Each number is 500 + 25 x the weight over its row's rms, rounded and kept within 0 to 999. Layers, rows and columns count from 0. Numbers have three digits each. The size before them is the row's rms in percent of the matrix's.

# layer 7 attention value, 384x384, rms 0.0875, rows 142-191, columns 192-255
098:499532469496543496519475516498511526511460475525454490474488565503522498485492473494538484507465448468461497516549518482508551486461500530479511498496471480477489500481518537497511493488492495
099:505497479485516470458499501518512501509469526502479483472453507476496500494492512495482558515473477501480479499510471551477496516484489522509486506511473515495506456522479532482540537508518474
091:475498520536509522472494516476488490498465521517511512471557487506536472517510484472469496484489538498468459512482448475504511578511517557494491476496542527533528478467476527493474510498474542
104:519508480503536513476449562491517532505509486496481537473527471534512522506532490522502501533542508481502505548479520513493507499522542520523551498493508509556488512520500524469538505469503476
102:478516566497509532491521523487498517508472502512517527517492493540492474554483524490484522481452524487468469493441555490496475452416510523493493529505537551482492472504494494521501514489463457
095:439537537542560500512484524494480518502485485503468518486508522477504455501509512496493535483475518469488469508459512542494507472473490507548431483511458512504523456483556553459509498515473524
107:539508497540486484498505538517505507521453486502476473486502483519509480506503482499497536488513491493449483515520490524475535529535484547506471513468499523485511475479525507452495481521480535
097:517479442525492513508454530501489495483488511487450499482508512486493505546524538445481532491488487538481490457482485519511515512525522469505476465478487504489492487462539547484475485460506496
099:494482543492510474521439501523539468504499513548489518487490509515494509504542480500465525489495520463560451460477491485475521502498511509508525525535481556507496476505522524496458498494492482
098:510522494520467470493553518491499474524512482482475484575489518470466452478500499466477459531494488464504484534471501489520501537482503524512487494477499461521466458471529516453461477498501484
093:492494521491487527517523476502546479452531498476478542517496482489499484529511529485533507476518509511520500489475482470507525462517489493476477513517511502487488509483473521508515534506476499
102:498579500508519488465505435515512470507495495484501501499522477463482556522545455472502510513474515534527520511475503493527460527473491465494509474553469487484487532469513490476504482481484532
103:462523481541525470528483512521470487497521515496492496479470508513556514514470494494453470512478472496466498490510499523500408527471485487517540455496500503513512518508482514514533533518523500
099:503489500492473480555509551506507527559491508485510528504513481487500506526516494485516463506481465462522481502527481534494542474518517510477461514448521513520528499463483514491463528464465492
097:476498523495515522519495487525505476528520482471489477516507496545464496518495495502530531525517465492524470523509491516461472496506495486515506485510497547509479510548495528468526483530523490
095:481493506483471479498451488509501499519504478508553495490554495506480495510493518507494480483501502511462497500499548534472514515463512512523523528490468487523560478484477540515530524510462493
096:530503488493477540494491492493504466465478515485482519483486483463486485511500527482506534530529523464492456476516451482542485501481523460474516521476458501465513448501527503484531526503528522
093:529548529545474506493524486489534478468485479469509523540490463468498540484500500541547525524482493527524498530539500472529455536511489488492493468500481481514503512480504485537513511494563525
089:497492517522529488497509514548513511529468516523490518486467523522489494515553473537511529475495532485515504558529449500499458500479524524510518503514443489530477463496492544490483529528517533
091:540512519521460514493515543524500517473493513467479478501491510464462523506504500486538506482506471527472483504488538499435499525474530548465466493481540538481492510508490512542502520456464472
092:474495505478550476505553507484455509489509461484477496492496512471515480495491516472508489476486450476507511480534469486507483482512492507522519517559453535472504513497456503521523550507458496
089:498522485485447536489479486478485548544541500505520477518502528479501486509466466548466527503489447538473464520508501497495492536485484522485486476473497537478492516468457524487463486487500523
093:533516481502482449494532542513495483477502522477512528490456536517479501508545491472505489477491499486502516461499523477489504499472480530502511504499558462503493488500512504475524486453475523
097:526498486477506497479516520517529544542524526500550473504522528483476530484512543511519500523500501515490566515508520499534507515514458501504490475486482471500494508484529496492487452550505491
084:522506510425484498496486507493481489481505559472511496473488462481504498552487547459502457536511488538486489481496484487495500470462492479496453495505497500520463532507494508472460483508477504
086:509530503516478494499522513489494497494434463511503465494527476513509488490490503476528506521470522494531528479489491504475508479482517474518481503525513496471530494492496516474543493463477490
088:565504460544506560517537507521516442503484465548467534503494517503494518472490470497531515467510523507557502468508501525473503499496503460529494507523545488565497511545537534481492500469516545
088:486513505469465507497489509475497503499535481474500512531528505515435476506488496475503510510481507489505514472509472488546505513537506437457489547522472520475530494492498477444457509506515519
090:500528516544490481484542507484449555482538463441477500496519462480473486487515517492509525473478500478574507516493537492492502452529514500486498502520488527497502505533488464504509504549537492
091:498458522560502506504481512520497528513509511490484483541515494476496493479501526480548518456530532504534492487455517482491467540511490501447492515538488535523468499511497506493493497481472505
091:485518471482512517496490500478497512497485523448474469490457491482508502488507510501510519496482478474524494518473527528527534509496462479480499476495463500542545480480527461490496484497497532
089:472490495481474485532535487524519479490535479539533528500448504514497506501453474510478465552521482505508441493545480515529536494451463497488529511534479498548480453519495516487495489455496486
093:492499487524483506537565499504487508506496510486463485469495478478476529498540477489498516463461486507486503460485545494513533516503532520521486474500544510502495503464495502503554517514526489
096:516511497531469528517522521424444516516506472533480484482512517442478506511483491545487517505450504478489490523526522527495489482454503570502535491533507467524522532506489473528548506504484478
090:505559527510498555479477459464495508544528547486507487457507542502478485500484529487507511488461480497519520539502519469534501535484531537480475492436530536471477506510486524476497491519444516
089:482511486498526513462505505504487507514510487502512511543499508477473516537465528510465462519525484512539472497552526489494533556509482526506486512486484500470500508472535514467497475476504512
091:491527540471508512533511486476487487515450497508431498517503486505494471471491496537470495513486547454511472548530486453478527512476491522513533498511498495471485500446463529484523552494555473
087:497505529518522491532508470528557524436527523507516512480494508497479486497529535482493484468468490506524471490479524495540456526513535542534535527557524498507485564534564494523484436498496480
094:489487510501488458505508506490462496495504500544499530485507485501476553443515504525537496541471470539510444450477520471486491478525505493478499497510452507511494506492482510495457508513502472
088:512537532473448485545488486516517516502491513532500527484519509540506526526504507518548515502512481553512516496524520482472477502479515500534485487549460494468520508496490496531503500503453490
092:526489499543507431475487458503513491517512508513510476490505526463504448472474483474457494473519495515442519533467517479515487534509511543483496487502520504529536480490512531514528493499455487
097:491496463492526487460488544469535524504524452500491460501484481489500496497487536533484506578483471502474486547557537486487489497477513517488533523518499492479537489516517471502523501491467463
096:426548505506498557553459494485496487509501511495514460471500482498515486554505468460541518533492539502491488496570533553518438509484490487486456483520540501525536498465493451496494512479482554
089:509506504512522504498466523518525513511508505496528496536530455535475510532511455503517471460506453527477478527508483500531493509470493456515495545488514485479493530478498458426501496483501475
095:494492471511493529451479489498508496519531484505435498488511516502502503486485514536502508499503486481539531479476480517455498517509504539499498480480547466538466500513524500522508517509521539
089:518458510505522495454475491509560482491470546489516529458519551508492471510508495488487498472515531462494470494525469486515512561525500531532462435528515492476476505491464558498503491494515484
089:500491500500538485484498479472524485513482480487473526536517523500527487521450518462514522485537502525469517537525456508502486496468479475457511482505524487437493489524478522522493510519504480
090:520507468490497546510470485414436507503489515480520460513498532522511501486482516485530487500518484487463472537446492473500499504532483519470466508482497457534505541506496519505515458532512506
089:516500528519515493508500496510532512450497469488525489487501491461483501495499519501508510514510485493504488486502471452511499517521495472481466512527496502499483533490496520518499500532477515
092:514500503491496501509496518522506485495451507495472501480485490515475500498498482481486466495510473468490490522498491460438486481464508514517515493495502537497480495483507504454497506485463506
# layer 7 attention output (transposed), 384x384, rms 0.0767, rows 142-191, columns 192-255
097:516525537504484545524538518513482460521452500424526503487540491485493489472502514515487504506491504507529503497486516520512488512510517495512504522567492528544490535497487490500488518451482492
099:549494508518496510513463517506483450486502493471505523462518516480472507512503545554546459503506523521523501508521501473534517476464515486506537506543535479505524515485528451478499538549529501
089:514471518538504511494502472505497497511524468436523493522478509474537481474521481537504525514477491474516499577520507468484494489527504528506491501527520501484518544513494453483524513507519530
096:524473502515471458513506492519481492524502472444492512494518527506472526520484513528498495453518474481506520505509473467505538486532464508518473553493459476505444438499504489510470510535472471
096:545494514498466469511445443480490469476469475523527475539476522445545523536501519515523505501471491492481479541508475493472518508539524551476529474464516488472514459464501486495498459471478496
093:552477525519481440484472515520500502566499458537482466512484532498532476472482491530496496445484483538476548508486494504522532490544527503533541525510458530498530488558467520497528507507523493
104:492544496519525488496513498521514475525481508498522545504486492473464538447512559544509483506504509499488474533513497497514493470513472487468463448553492485510470481535489500492486501514528514
092:514497484505486528474497484532483516522463487458483515500499462515533488444516475510549524457466526475554532483471468501494518485517461532477505514526495503484461540488541488508490496533530526
099:525463471495481502471502481518459520521499528479499496526471480497511502453519509479546497489465447484494509519509493522512510524531503484498518533519495462537572453512471508528463456549543517
097:482495497545460499506466505480512486534508525555488505475519516521484478525479500469468501529504506483494521475493530428536559550497496504505494478503509509505482494483527513451486491544478543
089:504463525522508502448558509484500543503474457517537502538528545497493514570475496502518549488505526492488542538539493497497508479518491472470494525515522495471482506504461525463475448509523514
097:497489495548519530531508494501537490483454472558485447472480532540473500498487483504485496557514518487508513474503529498489503482512515508461471522478522506537517539531492496503481562465508506
100:512458498529495507492490469523517480455505496511536517491493526503485489493508448490490547531500528486529479486479470504520489488461501462480523507518433510527512510458516473479454490494496442
101:496537474476499529485469525506469519479511466455507533484519471452480502498523506475523493453486525498494514522490562481519528489478471501487494433495510501542533512525503484472493444477482505
096:532532491516498491516464532498494516489482524536469469537504483507502544540491501511482479514507529512506508541494470439536499583485529511448492496488477473498538473507536535524531452511496498
092:476504515521524485560449426500508494502490493487472501504505447437536533523487538510454542539498508470515474523519531463527506500507508493522459469524535541466478471497487453528493485473539500
094:521487479500510500492516551501524514484531474478511444461487518523488480447484514517492475469559527519533525497438499506473480507463511511466495544481492529508568547504514536484488512485486530
094:452505449467531525527501504563486507489556532529487520510466522511527510526450491529487470452498532520491491467467506533498487482511522534527473528504524509487532512499488518501522540512504494
092:510496471499518518443513510514477494483483477517526515523515465488523484484479509460490502483531484506492503506492514468572480486491449528526540504469535473501498483514511477495469511472498446
089:510449492533502491519520495473479506505472475542465461494520530503495469496487547496473536487517530508484530474521476427505495512497523529453531434464471495462437481478488505519504511502473505
090:541514464487494524539510466500528492517484513505471538500480496505536500495489490490479497501514472548518506502513519486506522499514491514499445464510496505540490478479504456476548474484492517
089:522498495506499515502465556474476483482492507504462541524469500538540456486522517461491492505499477490464476526508536486469516487458469523471510487497522461509523515479506491457478488466468510
090:483478529472495487509531534490492502467491529495475457496517520494480510485477505498526491510533470480462468509483487548507480498484495530518497497480492511467542495475459483533505513534479511
100:480476480479479441564525503501517496515483530495485474488519481512499501513503521522527479456495476503508474519489500543496533465502541538510506489510495523548511481501503486541531489494460487
085:496487500546504505551525508465497465492506482481506484496454542479477518519479482521519492472500513467511479500487555537535502498509491513507528480483480516527430453485493484510491543472474538
088:503478503516505522480516513535496508471479515555483505485464509486569535508494532446486504481493507534486521505484512499539504490522506538497519493483515519506510475472465471488504529525506509
091:522509526537504460494505526501495535484475522464458484513486505509506526505499500516499521539507488479509537539510476537543450518474526487482523451523491532494431459511493485504541487541504463
088:463485521505494515507454489511496525503521506444526522440504528499541511451497501530485470507536497512510498526534505554541535527507508484503509493484502505470460493523521503461500506497507541
088:491495463534509484525467491504514442502462491455524496486504552511486500451512499507530501496462506490531512489533473546454482532520493529466515468503488466517520508485487479502491530497501512
091:561530475487499513512443529515481499497532480478491468484480506487523506463542479512522550483520496474533518488489472514510532529467495477431492555498475496493493500498478501485530479493505444
092:538542495561532518504515498545462470464529525499535531494493488498537509501503498476498526491519498522492464517503466473474477461511520499491501479495520512482589516528520520492488510514488487
093:532492557526508504523470450523486549497477504485467507480520518501527525503514471509463465532482470531499520497480485490534478537466461509515502525488512467500516504498517433521487496510524553
093:507460483473549483501496534538514448466524493465513512526500504482553546485492512540536504483480525544523493511521446501527476491499495506466522516524499504492436534483559543499512488498478514
093:536462504499548448454525482479517515486515490475507489524504499550527537534497508451525506532487536481538492489497512515499525495509505529499507509501537498533500522468487494536438508520454498
091:471487453497482495498515554482533512492517506461514497465535469530530509505467508505521499524489521490529470498447532490521483509514497504470481470535509487477503507468488478477502483550486450
092:532504462503486530502439505485511493469520513517526491507474461513500474523535448495539488524506504471486527524495509515513478484485481491509552453451475474482556519496523481473507491458472526
090:478465495471463479460509486482485486501476522477532492498472489496492508539485502521535492497563495496496519476491488486519467508494469468493488532504481501483515538495544455506467474476527514
083:532434507507499517458516502510473500485521504504513490490505513476466549528452490486513529502522508480470514496509518524523488462496521526486490544472514506521490512487502462496484510461488483
094:487520533546499482492485519536506523478522482529489492534504468489471517528502483511493515549462492510515450480492490516561523538541465504472499477511515486478482494448553502525463493497485528
088:478522540510502489481503526497483481484492463465542512488475516507534501467567510487534472519454490504520509484470509523455554499500532496496483508478501481494533529523507497488473503481469496
092:497515503523477528524509498528505487501507496483475464488493495476491531523500509482516490437505507467487496537510506506480488504507504510486482465501494474476449512496476492492504508515472493
093:476452550478493512496469519444471539494528489473520520494513503492474526510496528447510487465512499505514502511497516499464519475493493483519511489512523454514576519503475488492482489515525497
091:505469505459521483507564498505453445458469512508545574524493489533511553516487494505528512518520501486522508454535506491479475462477500534521480537456494454457515495498491526530520456517462522
092:535482463529512517514463501496488525505520528488526521475535531483490538446483545490492478522509509503494525487509498489509522481535534512496494497514479498535485484528483495492468519517472497
093:474505506528497476530534516503522517537508534508498497539532498473467466481480516488541529509478492522458516491483508556495494507479529525517495488488477536473509462505514479460515509504461466
088:505530518537514511485474537499500504510505458519481495491534474526460505499528509454498521508522535478502481491442510516485511490502490455472525543515482504462500414490544505477534479524498478
088:492501484523483506517517516536488510470527444493541489474505461525453475499529480489457531468522506503549519506502464514503494453507512517463510496500501523486494505508540467475495493479493495
088:489478477475519500519493542483515514480513527484461499512518483493537499515470500555486479576477517477493486480494467501491486467476474506517528467479530508432445457497497504507481533518470482
089:458488505525485504430512445468481482485461492532492525478452466500527499539469509470515487468533497524494517507544505490459525505532566495467519516495485553473521473506520421467505502463505509
086:502533484469485514497462518470522513498460484473525493472491536475512519504454476504497501532520496525493513491532497465487531513504481481518517508524469514480506471504480489483503456528473502
# layer 7 attention query, 384x384, rms 0.0512, rows 160-216, columns 192-255
095:548491498449504483484484515481513511493527528480482480506506511496499528505520503478514469540501500518536509513525496519484541508485466450490490524498491506450478526528485522546508470529511513
101:495503490475510510516505499519481532463499506476494550487489505545517500499521542502532497547507455498458485535464514466531493522510455476508458517502501479489557500464496549516491497455548539
097:474491457476497522495511528492537517522544524509469511485505490543516495478485532515530502518499492486513490548473496529451499539517536459511501448522440518499530545517494521512524514508500487
094:546455540558492460492513462504489545543540504504479486473454520508460490495501553468543474485518511522467511512475519483473489478459471503535488500483492457521513529465505497485523517552504514
095:487487517491487527484460509511528500512540551514502487527498465486506486493495513457551517466487487508532465496482482509510503477515493481503521442513528505535464517514554490474542464545484472
103:507499469473510520487536471504503505478476521499439483512515514515497534532479488504514484531533505530486466491539528503540463510515488513493504469455531482537489507529492467546498504497572529
095:531493466509493524444502490516482494502467521538513519489483483525493532507463466527492516518552506536512506538529501507478480476515508491494515511537519484497546493510485495486509493497473501
105:507474442533491498540480509511471527507522497537501506479473492523468514434509474527519485493445430515508539543473478499459492526543436508467511511491515490523499536473507508519522491516475516
096:511466514528542500473503468465495498499505470514523496525502462514489489549490502515523491514532478477461484514469459498472463469521525488501520561512495495469537529479490497512519466467525538
097:515532471521466507477518547499490523490513513508504510466523468490504489508498491486512499510523481488502515524513543530476506490539473506482488458518521473513492520493529538481493443536489486
094:519500537511525494530457541477476480506466491516472480497518506492488490492495512479445512412538496507487490479512489499493496468462516512471507469516492493505474538489481501512492508520440520
097:514536509474493524465475477551437528514521521468506469485522474514459484455484478514527468508457532506478478511475465523525494477519520484493497516501490484496535508487542473481497534551504472
096:512538499473477515571447513534479521497474523465466534499518475541468519456485473544504496451489515501481505483475507507530486491469498509493472501516491502487492497548459500468531499529499520
094:517443474506501521508523505462492529496518517451475478476489478494494538508506508462492518511526509446475467494467559441495497488516501462486463491488494505525449504517462497489443476481469502
097:467512502443479473561497470463520472516471523468495506512502509500484501504507492497483505506529522490525501485482519504440507500507478519512478484530488531472512478476508492488480526465424524
099:470452529475499476518512500450530543572495508467478476527476550513496483480485519555511479498472489467533545479485455522477520468508528534517494537537472499523527475478520517522458511486444483
096:504508484498474524520475546520510500481506512513543518523484527520500513500480514575536492476536506529482461495553476524511437534494529483486508458482497479488479537435536491488492518501494504
092:505512499474528554539484525512497470466539511503477532486491502472459518532466480497475496533514519493495486526492496496480536475494507525470554541500507511496512531487464459490531497473546518
097:466501451523475516509562497556446479514481492537475540501487481504505548503509501515496488452450548518508506500491477476560515527498522462462510454517534510480561503519520467492494484453524540
093:498517457466454481496519507505542481468491481517490510467514480510490539478524485521509503546500492512504485477514523537516466503474471458520498466513480507463513497479531502498569521501513492
095:500528507489457534542471519496531511522489499514514526526487486489509525569506509521478538448491562501470472478487533529490519537502480499502496515472530493472462442500517537516490535504521481
092:512493454528499513524497474514524486489442484522556511520485496517556517552526483506488507548495490506497468518478509516468476511529519541507538472502492476507488493450532505525512498504455469
094:505450476520511521496491509500491551530501464510504466464468501516497524506473518485482497458486489473476533472481484509556504482526514484497435522541486510496457469449526498478472491508473464
097:507507498529513485515523496479504464543484540486542523505485492510493504441513461461522499485509503499504513507461475527504501499487530562467474543489473476577562529535536488528484516468505477
101:530513503523496505510505526521520466526506479524529498488491474452514512519492518478493493515506531528525474471476473487532512473504518533472509443499479495504503445503445495459511492534436493
095:495487529545488498480534538550515527512485477480521484496488535504496493446521518518509488452503492555535504524497534530521510469518553485551502537495505480499522490499486509515484477537521537
095:569513516476525538489497470517502484504536447481496483555460482482555482497531515492482515474478508502504495477534476536484540455486554482504511495493504524556505454530520502539491453455477470
102:510512504494484498436522450491537484483476520493540490522460517476541521482511511535517491469506500470552499468513494519473501490500475466529454520485453502512480499506521507540503533454465543
099:556477536534490526517503478493477533501479532494518481475520550525543476499539480485497484503532516507546436494526477507501502523503533511531490491500551503485462535449496518507515509479466472
096:513532478499497568505491497500475454501485516494543529506458465515469480538485508508464499476447498505503489523515537509439485507495510470516514534470501486512505512469524483493500459494547551
097:512492531525536463496507514498523511505481532542469488467519482509519463493486520493465499516473493489505504492537499519511514509446487524464486485534519495515473479494533491480520482527495522
093:524501511528479520496491499495527450480472519510514507561512504515506533462482487501511508540538515512495526489496557506467515535464541511528441479462520500472496440479496488531508488549477505
105:553481520501493467555478492493503539553518471477498504492533501524457523501532485465494501486448470492533442506487480513499500504490493518492528524510481493492521492514523501491474514471418534
098:459479515479481506499506541459483488493498474496512486512494505502500471461499496481487516467546469489497460516473496436487494501494473455501521466503526479501530471521494503497556515542478484
106:525503528498486496512494506516551505471463476525520459478510468532481495527508541483529529510553515517438502466504511510477463478482493513473484465510459501490548499482515500524508509476537503
101:464496497475516535521479509498495499488491490470493511574495513493496497472499504525511469475515533496470496500449518497486499481500509489494472550489499539480519523425516486539495507488528499
103:481497513478533481474519511497510520541510580487507463508500475492480565492495531514542503495466492507519512537503481479493509505494483495492493474526557562540508452467483480471481519527515458
100:447528477521504484533493509485504554547484486492487520518521505481502470514488510503492455529482491529544533497486493539504450497495478492495493445478523475455508475494463500524467525519444478
106:510495469530523477530492527465511489504442492531485511484500467540492502527490516539509494497519496512526482487466473489496496485481520530519516530500503499459511550506526491489510485560442503
101:502482473510515485498531487452464517509490475493501545436505486512552519491512520470465494528492475483529510466489518490532480572491511554537478525485506439461494483460480513559460513462515471
106:472500520490516515473456496502495516515495532517459464509463507488504529504509491448505475482523555505477500536507515509482493491516482521468531488569485505525458507457486544506485517453538507
099:466507497479532536502526493481520540478529494519510511492531509491465445462499523511483462525447544519470519499459471523486486517495534543490507516505529460501489495534471480465543489473496490
097:527523470512463522469466526520492523555498474534497482436520506520528491528531459480499501454469522500529443495506526476459496509510473494515510493502486491490470513502506511525505486467563500
098:497533465496467464487468518511523478549483502564495477515507452473489512557484489471496486476463463511466509484478518496522459533515509489475495509492470502518496511477474505497521528520463438
100:451512481482454501505499472521543510485535540482495523508473513466517476494528524515492477504481493481522526502502480507522538458530473526489488445464484447504448478504517500481513512528443495
100:510501522475497457520488444460510522545537497510493519524454476463498553502461507530507491460517512482474498527487505503437501494490453459509497564507537481482468468524506511512534548500502508
106:524510459497475571492467470485466487480497526523491515528476531508501464492507500495523491506510523514434501493528497466491519514487477522477559517464495515460472509491502532457517498506560515
103:509558457450504491476501462541514526523516495482482476403474546515526513506502507518484494501484515530508504505532519503468558503484540494536531529506506504469537542503468509447501481459516530
103:472462515474509464457505495494481510538517541481454535492515482491527497463498496488478525518530482559495478497523510483523516476500473494535534507491498498505472499497519529528548495540469463
098:534485532510520523497582425490531537488515510544501534482474433481503543472491510517510512456498515499484472497488514536533482451487512500518463520490503511539490472542551482549522523495502496
095:503506506482503495516527504497490509485493483525513520469495555470494506481485497500508507513461490491467485472470514500505525493553540524518488483502518488511475511473471501472462479541494534
103:527489567522513503521503490464504512528522508494474540540521495519488474477513534495520502473525510518464490457485481517507483513498533497507526491487493510495493491514483537472515492533472501
112:485502529538509531521497507512488500496511490476527463488505530458511498512525500495525476488491487487481524468418421480454444476553520482499518522494552465478454483489527500522480479510494507
098:531502488525465492529475534529515513494488509558494518480488449521512518490462511480548538474478433472483451435513522538528472482532474499520470543448549495526469527474527504499530450545531476
100:503559487519495483495472509492541486499497508548476537448501465530481486434498469514454499513547502534512520500514478518467464523474492514459512519525491484517492487543476498526474483449524537
102:488522524433489491503517499497463509486523503491473539517520493450509514501483517476512472511524489540483526502478491537471481465439477478533471479520501516446488523529489481501528475531483519
102:483547537498497552497478478546523499537497506527497447546515454506510496466502473447477524472523531491487514494495530524530504478507521487529494486513471520480502517556526467515494482501512520
# layer 7 attention key, 384x384, rms 0.0523, rows 160-216, columns 192-255
099:497460536487447481526503502475498519478467499487511481528503504483492547513517533498471490524519485502494535531544478496483520464517495476475499523472462524520524455488498508476502514511486506
099:481504539505532518504512470468483507552491440491481464473539457501444487470494495493479540488500478477492536523533510481552534485510479486456503551484551496470521484468483541491501484497537510
100:476497493513507513541497522501498509506449482495477505496488485523468481458509527553517463480495517478466502489471482474508502516479493473496486485482503506489519492569464534504513549491486518
101:438488522502457511499474480496487525481509506455459521533501502496532510505539523510494508480505536497490485553515505508543491492505484482494528544463523514513531465525550510486516514514434519
097:479527511463454477509492534508494507491521518526504482497525511497486483503539487496542493497539555448534509516471523468516499486501469483500457538477494496489479482473496513450459516507498472
095:470506504504508503496503512467468517460481505511511547513482461517528504518518519458547510502516497475517524491503510495476507519495432498508457489538529512534547526507531465532508492453500540
097:518528505476526539464483512484524510495528466487526507546501514484557532494533466448453534486502514475481483519547502510509527464450507489495519497472481501512558469500490476493541492532457525
102:458446476491505519481466504530545514579465497485507523491491499517488506507473509515471455483491497506476514544437519492472535497487523491487526540489530478479475510500474501497504504521519455
096:516491521492531489469467496495491487503509470452522468506487548511486488557475489500508503480509512450489515506521494516485512512503529488541480541486460534512494478441513489530493502492478490
099:471488524536491511479479468486493504524470515486457498451510501468530499500500469464489526508487494493465471570541496493522479501527483436484525450505481509480483507498507476544498501499503527
096:509517529470495494533505519509509518473513524505482511525501542496537496465522506546472493472521492525493483480482521458483513482481523507461481467478499536506427492495493523476525522554463507
088:445528543490500500502492513549496505511501536463542482494497470507477549456496531510524506513498503508497521478501487489457538522490487514478521521495483531535559459525503493543506508568499468
095:509505516497536490550464519516493521482504507521484525485542491465485456435487501506566492503548483501508484472472494490480493513498485505486497488518493520462508521464516510475525444526522484
096:543477500492492520463491490492476514485471507487532469484492492518516508506500499487497476526520489512481510518512534498497477473497525529486470454511548485510480515527536516507459515481540494
100:487521509490485507484470489462513533543534524519514502519484494504522485509500532502497489499500491521501517464456505503488552445518526481482494459489517521507477504525491521454433491456505536
098:513477463523495510496516479468516553499495472469520491486495549492493518486491467548550487539461511453460489488507511499492545506516486509494477479477489493499487512440486526482490507457458486
097:551502461544520514504515477504476531573496459520445520513480500494471490545514479480492516522547536488476454471484489499538486437486499489518516480484471519528507524496510527534495500504532463
094:477512480537528490451465495484453486518559513487497522487477552506499508440524502497511513517512472488518505485457462491470531487559465459534505537471475505483548508475458499495461492466500521
096:480498480480527484489490493474491471508480504473518524512510524495530531502516517522459544462528497495475520530505493489525507490494509515490504525519516486510577508493477511509435549513492491
101:488518481489500504479508502499470444478483517545555495512524502529496505518501467480456438524547517521465511488488533499532527478523530458558537467482492532531486534472525527507531463472541498
094:475509502537490507520492518491532469534543479534464498527469515518493459518517502523502487532538479523494493536501512493469471545493515499490493481476480513494436506513546540506546559513480456
094:506553479456517534512523479526493437445492517520505550519518489494499544496546463481488501533519525488518482504457507498496482485446526514498502473512540497499471471540494543504498521482506482
097:495476530456498514483545506504483488472494508497496523520526482476523539498477527488480460521484492518482579474466499466529502505502512512481488503533536464490481527446505538494505450489488548
095:477482488525459533481561521476454446495524487478524473504534480478528498467499495518524497496465476496546485497467511495495493491470504531448521473478534504509484497533499505492526479513515512
096:475514487545487478479557529525510502456470528555498485473440459485517474478535459448466528488524490453488460530477474474465488513564512531480516500498531500509486452450490504527484493496459527
099:554485502513550487489462480536526521492491482475509478484499513460548494499507480503486499481498470551464512534500536517508530466538533455517515508552531511518511505498546502461506482515514534
098:493517509459519529437495521536494504490534467497486490530521532460542493481554538491491490465517502481497526482477458533520456487521499505496492501467525518532476496502496479464534455453502490
103:501491518518494552488511509508506485503534484471508526525487502466492473516485512480497458482514491537529476493521502472482536513507488516516461531484501521502465495500509536481458494534515520
095:522501447497509477495548471528460539460519459492512475488443482494495544546496471513502466511499500497503507552470470465509503469526498512506473510523478499483529516492511514480503479496498500
092:497514470478519481494483535478537454544516487499481504520515487528459450469466443477492553528505485463489479501493514465445503533487503534500513562483473515493525499502503517510485501504505563
098:495522504475495474493496480496501544488511478528452547544469494527531556488476447512531477565499521523518482520483515487468453499500519489520490470498536517497460538468506479512530479504489462
094:524495512481470510538519495479500467508533475477506486504471475462504523449537520505489542476532525503525498498501495457469461494476521516515518475495490485499427429481464538521472495521475474
104:542489490545516518533520509453455484476524532532510531466516519475516519481495500495526524443517506470501453505531511522435522504486483479499471525489497501517511498469494523508478462449480502
101:516507526519455499504491543447518460524479486495492488540531471487481529474523507462475463460460532502508539508519479515555519492451557500507553534523467480475507490524485546488480517521466506
108:502500500490473493506502483498530533438454502467484513504495493472519495483492500512493489524522506522481517486507509528489503509506512484488524486487482523484542495444497492475526466481513487
103:454506503541504497497506516498545505498499529447477494487476534502468472514513516505530491499548499477463528488474473539517540478454487480504544540482548521510530529475526472485491546442479538
105:500483516534506463460531465541506500532522538465458479468510481512498537447497498512518489514476510513473492546505508511520523473488498493528508513520546497510552462495527458496491469498468494
107:451490477514475509501499515490470565523495524468532519486517456504500504512496528493466501518525524479510528543489461503502469465520460511516487533502487476512480450482475476520492510528458484
104:492475485510490502527467505510502478527517541531470490488495491459488515558492518521468534500501545471493488488522532502515478455502509509501516504478478502416462541444486486534520506560449525
101:487485506513510461486495492472506502487500447511510478510494500463536515435518532548540530484483492476464503528496474544566523478495493532494487507502494473500524535487517551560481511501501485
108:518518501494523461462513478524534503482512545483479482485516523507506523476513484499505455497467529495528515505482481542473500516495515516476517516477520531528474481539542497479463496452494478
104:502528491479490465483526449498495499521533492496445521533500457521465502500493532494490452478488508496503515445470494506466524541486519472517506497519474517506506466493508496456504495521514505
102:519513475510475476470526496500509488499488486509490506454491480541544482507514505484474511457460481527487472520513538487498452504517462498502493460514494491476460494506532473493494534495518466
099:492512480526468505484526466475476499498504473528496509481508499525501483532468532471462490511519470526466497526490559508499488506498536492467460530467498489537456506494504492520514527513495481
101:452490531431501496503524476490507488494518511527519540539562474489554513466541450538509512496496515462507514515482522505502516466525496500496486453518506511471475487524538552461496576519464492
100:450496490470506502519555456508523506521523503464473516526545501507509519496538525515492488486559485515496530553477498513471454478481505482490481537506549508514494513504457512522530494523506493
108:520526493512521508504483467514449492537511478496485492556458536516487476533491528537505493475512524522491547460492458476491453521479482498482504527533481509468512514504496512516502507541562489
103:542497491514526526482534542513525550467505515501436532507515493508502515509516494495524551526454502484489511474515516516489478505551524448543506512513511518458500547486482496467543509478511506
106:480499517455494483521545502486455505510503542492465540514468504477508502448487499489474539488555541514469474488495512497512512505481544492494494515525539501454508479516476537537524460504499510
106:450474499483508490519560463527545517498494531503504480502515485514516487474488514506503480497536524499503473504492491513501506439513518483496496479492518532544507476478523432521536504547495465
099:510533490501538517487535493506498439513507524514474571504476533495516514474485476511492523476516419461448515460488510495488546462527492457489508434522515522504441547497482484512446469465539509
101:503501522486497504511468487477499511501511518508492507474493523518474469461547552551505475476487507522538494454447458495542461452482546494509525481508491471501503464492475536519484501536502513
110:484505533479500499545476500490462498517480481468518489518531498525522470455511522480476538507516474519492512492448504475481521498538491537520550472527507528476482477448491505538500503564506529
102:417525481495501493465485544502471497499493530531479540498478505476529509526477482476502523463494485514537510490483483501560473484534491527553460507489517509552508520514522486538526493520558493
102:532520451466470489532460509526523475472538491536511552519469507508516501413473501511458531525533445513522524514509483510484496530489536527515476524484491506470558516512490491456575471530534460
106:505549479496488482493523495507479511486480491451462522491511494502546464509528554535479486472514472554494484564494521493482488461472477505499479506555508479501516509481441534552570511518478555
100:491547481495490481499465502516500517502524533454494516536551483532478505514524492515481531501474500478468488490490531509525505534510472504524493464491498509490531480527453464536494525519522520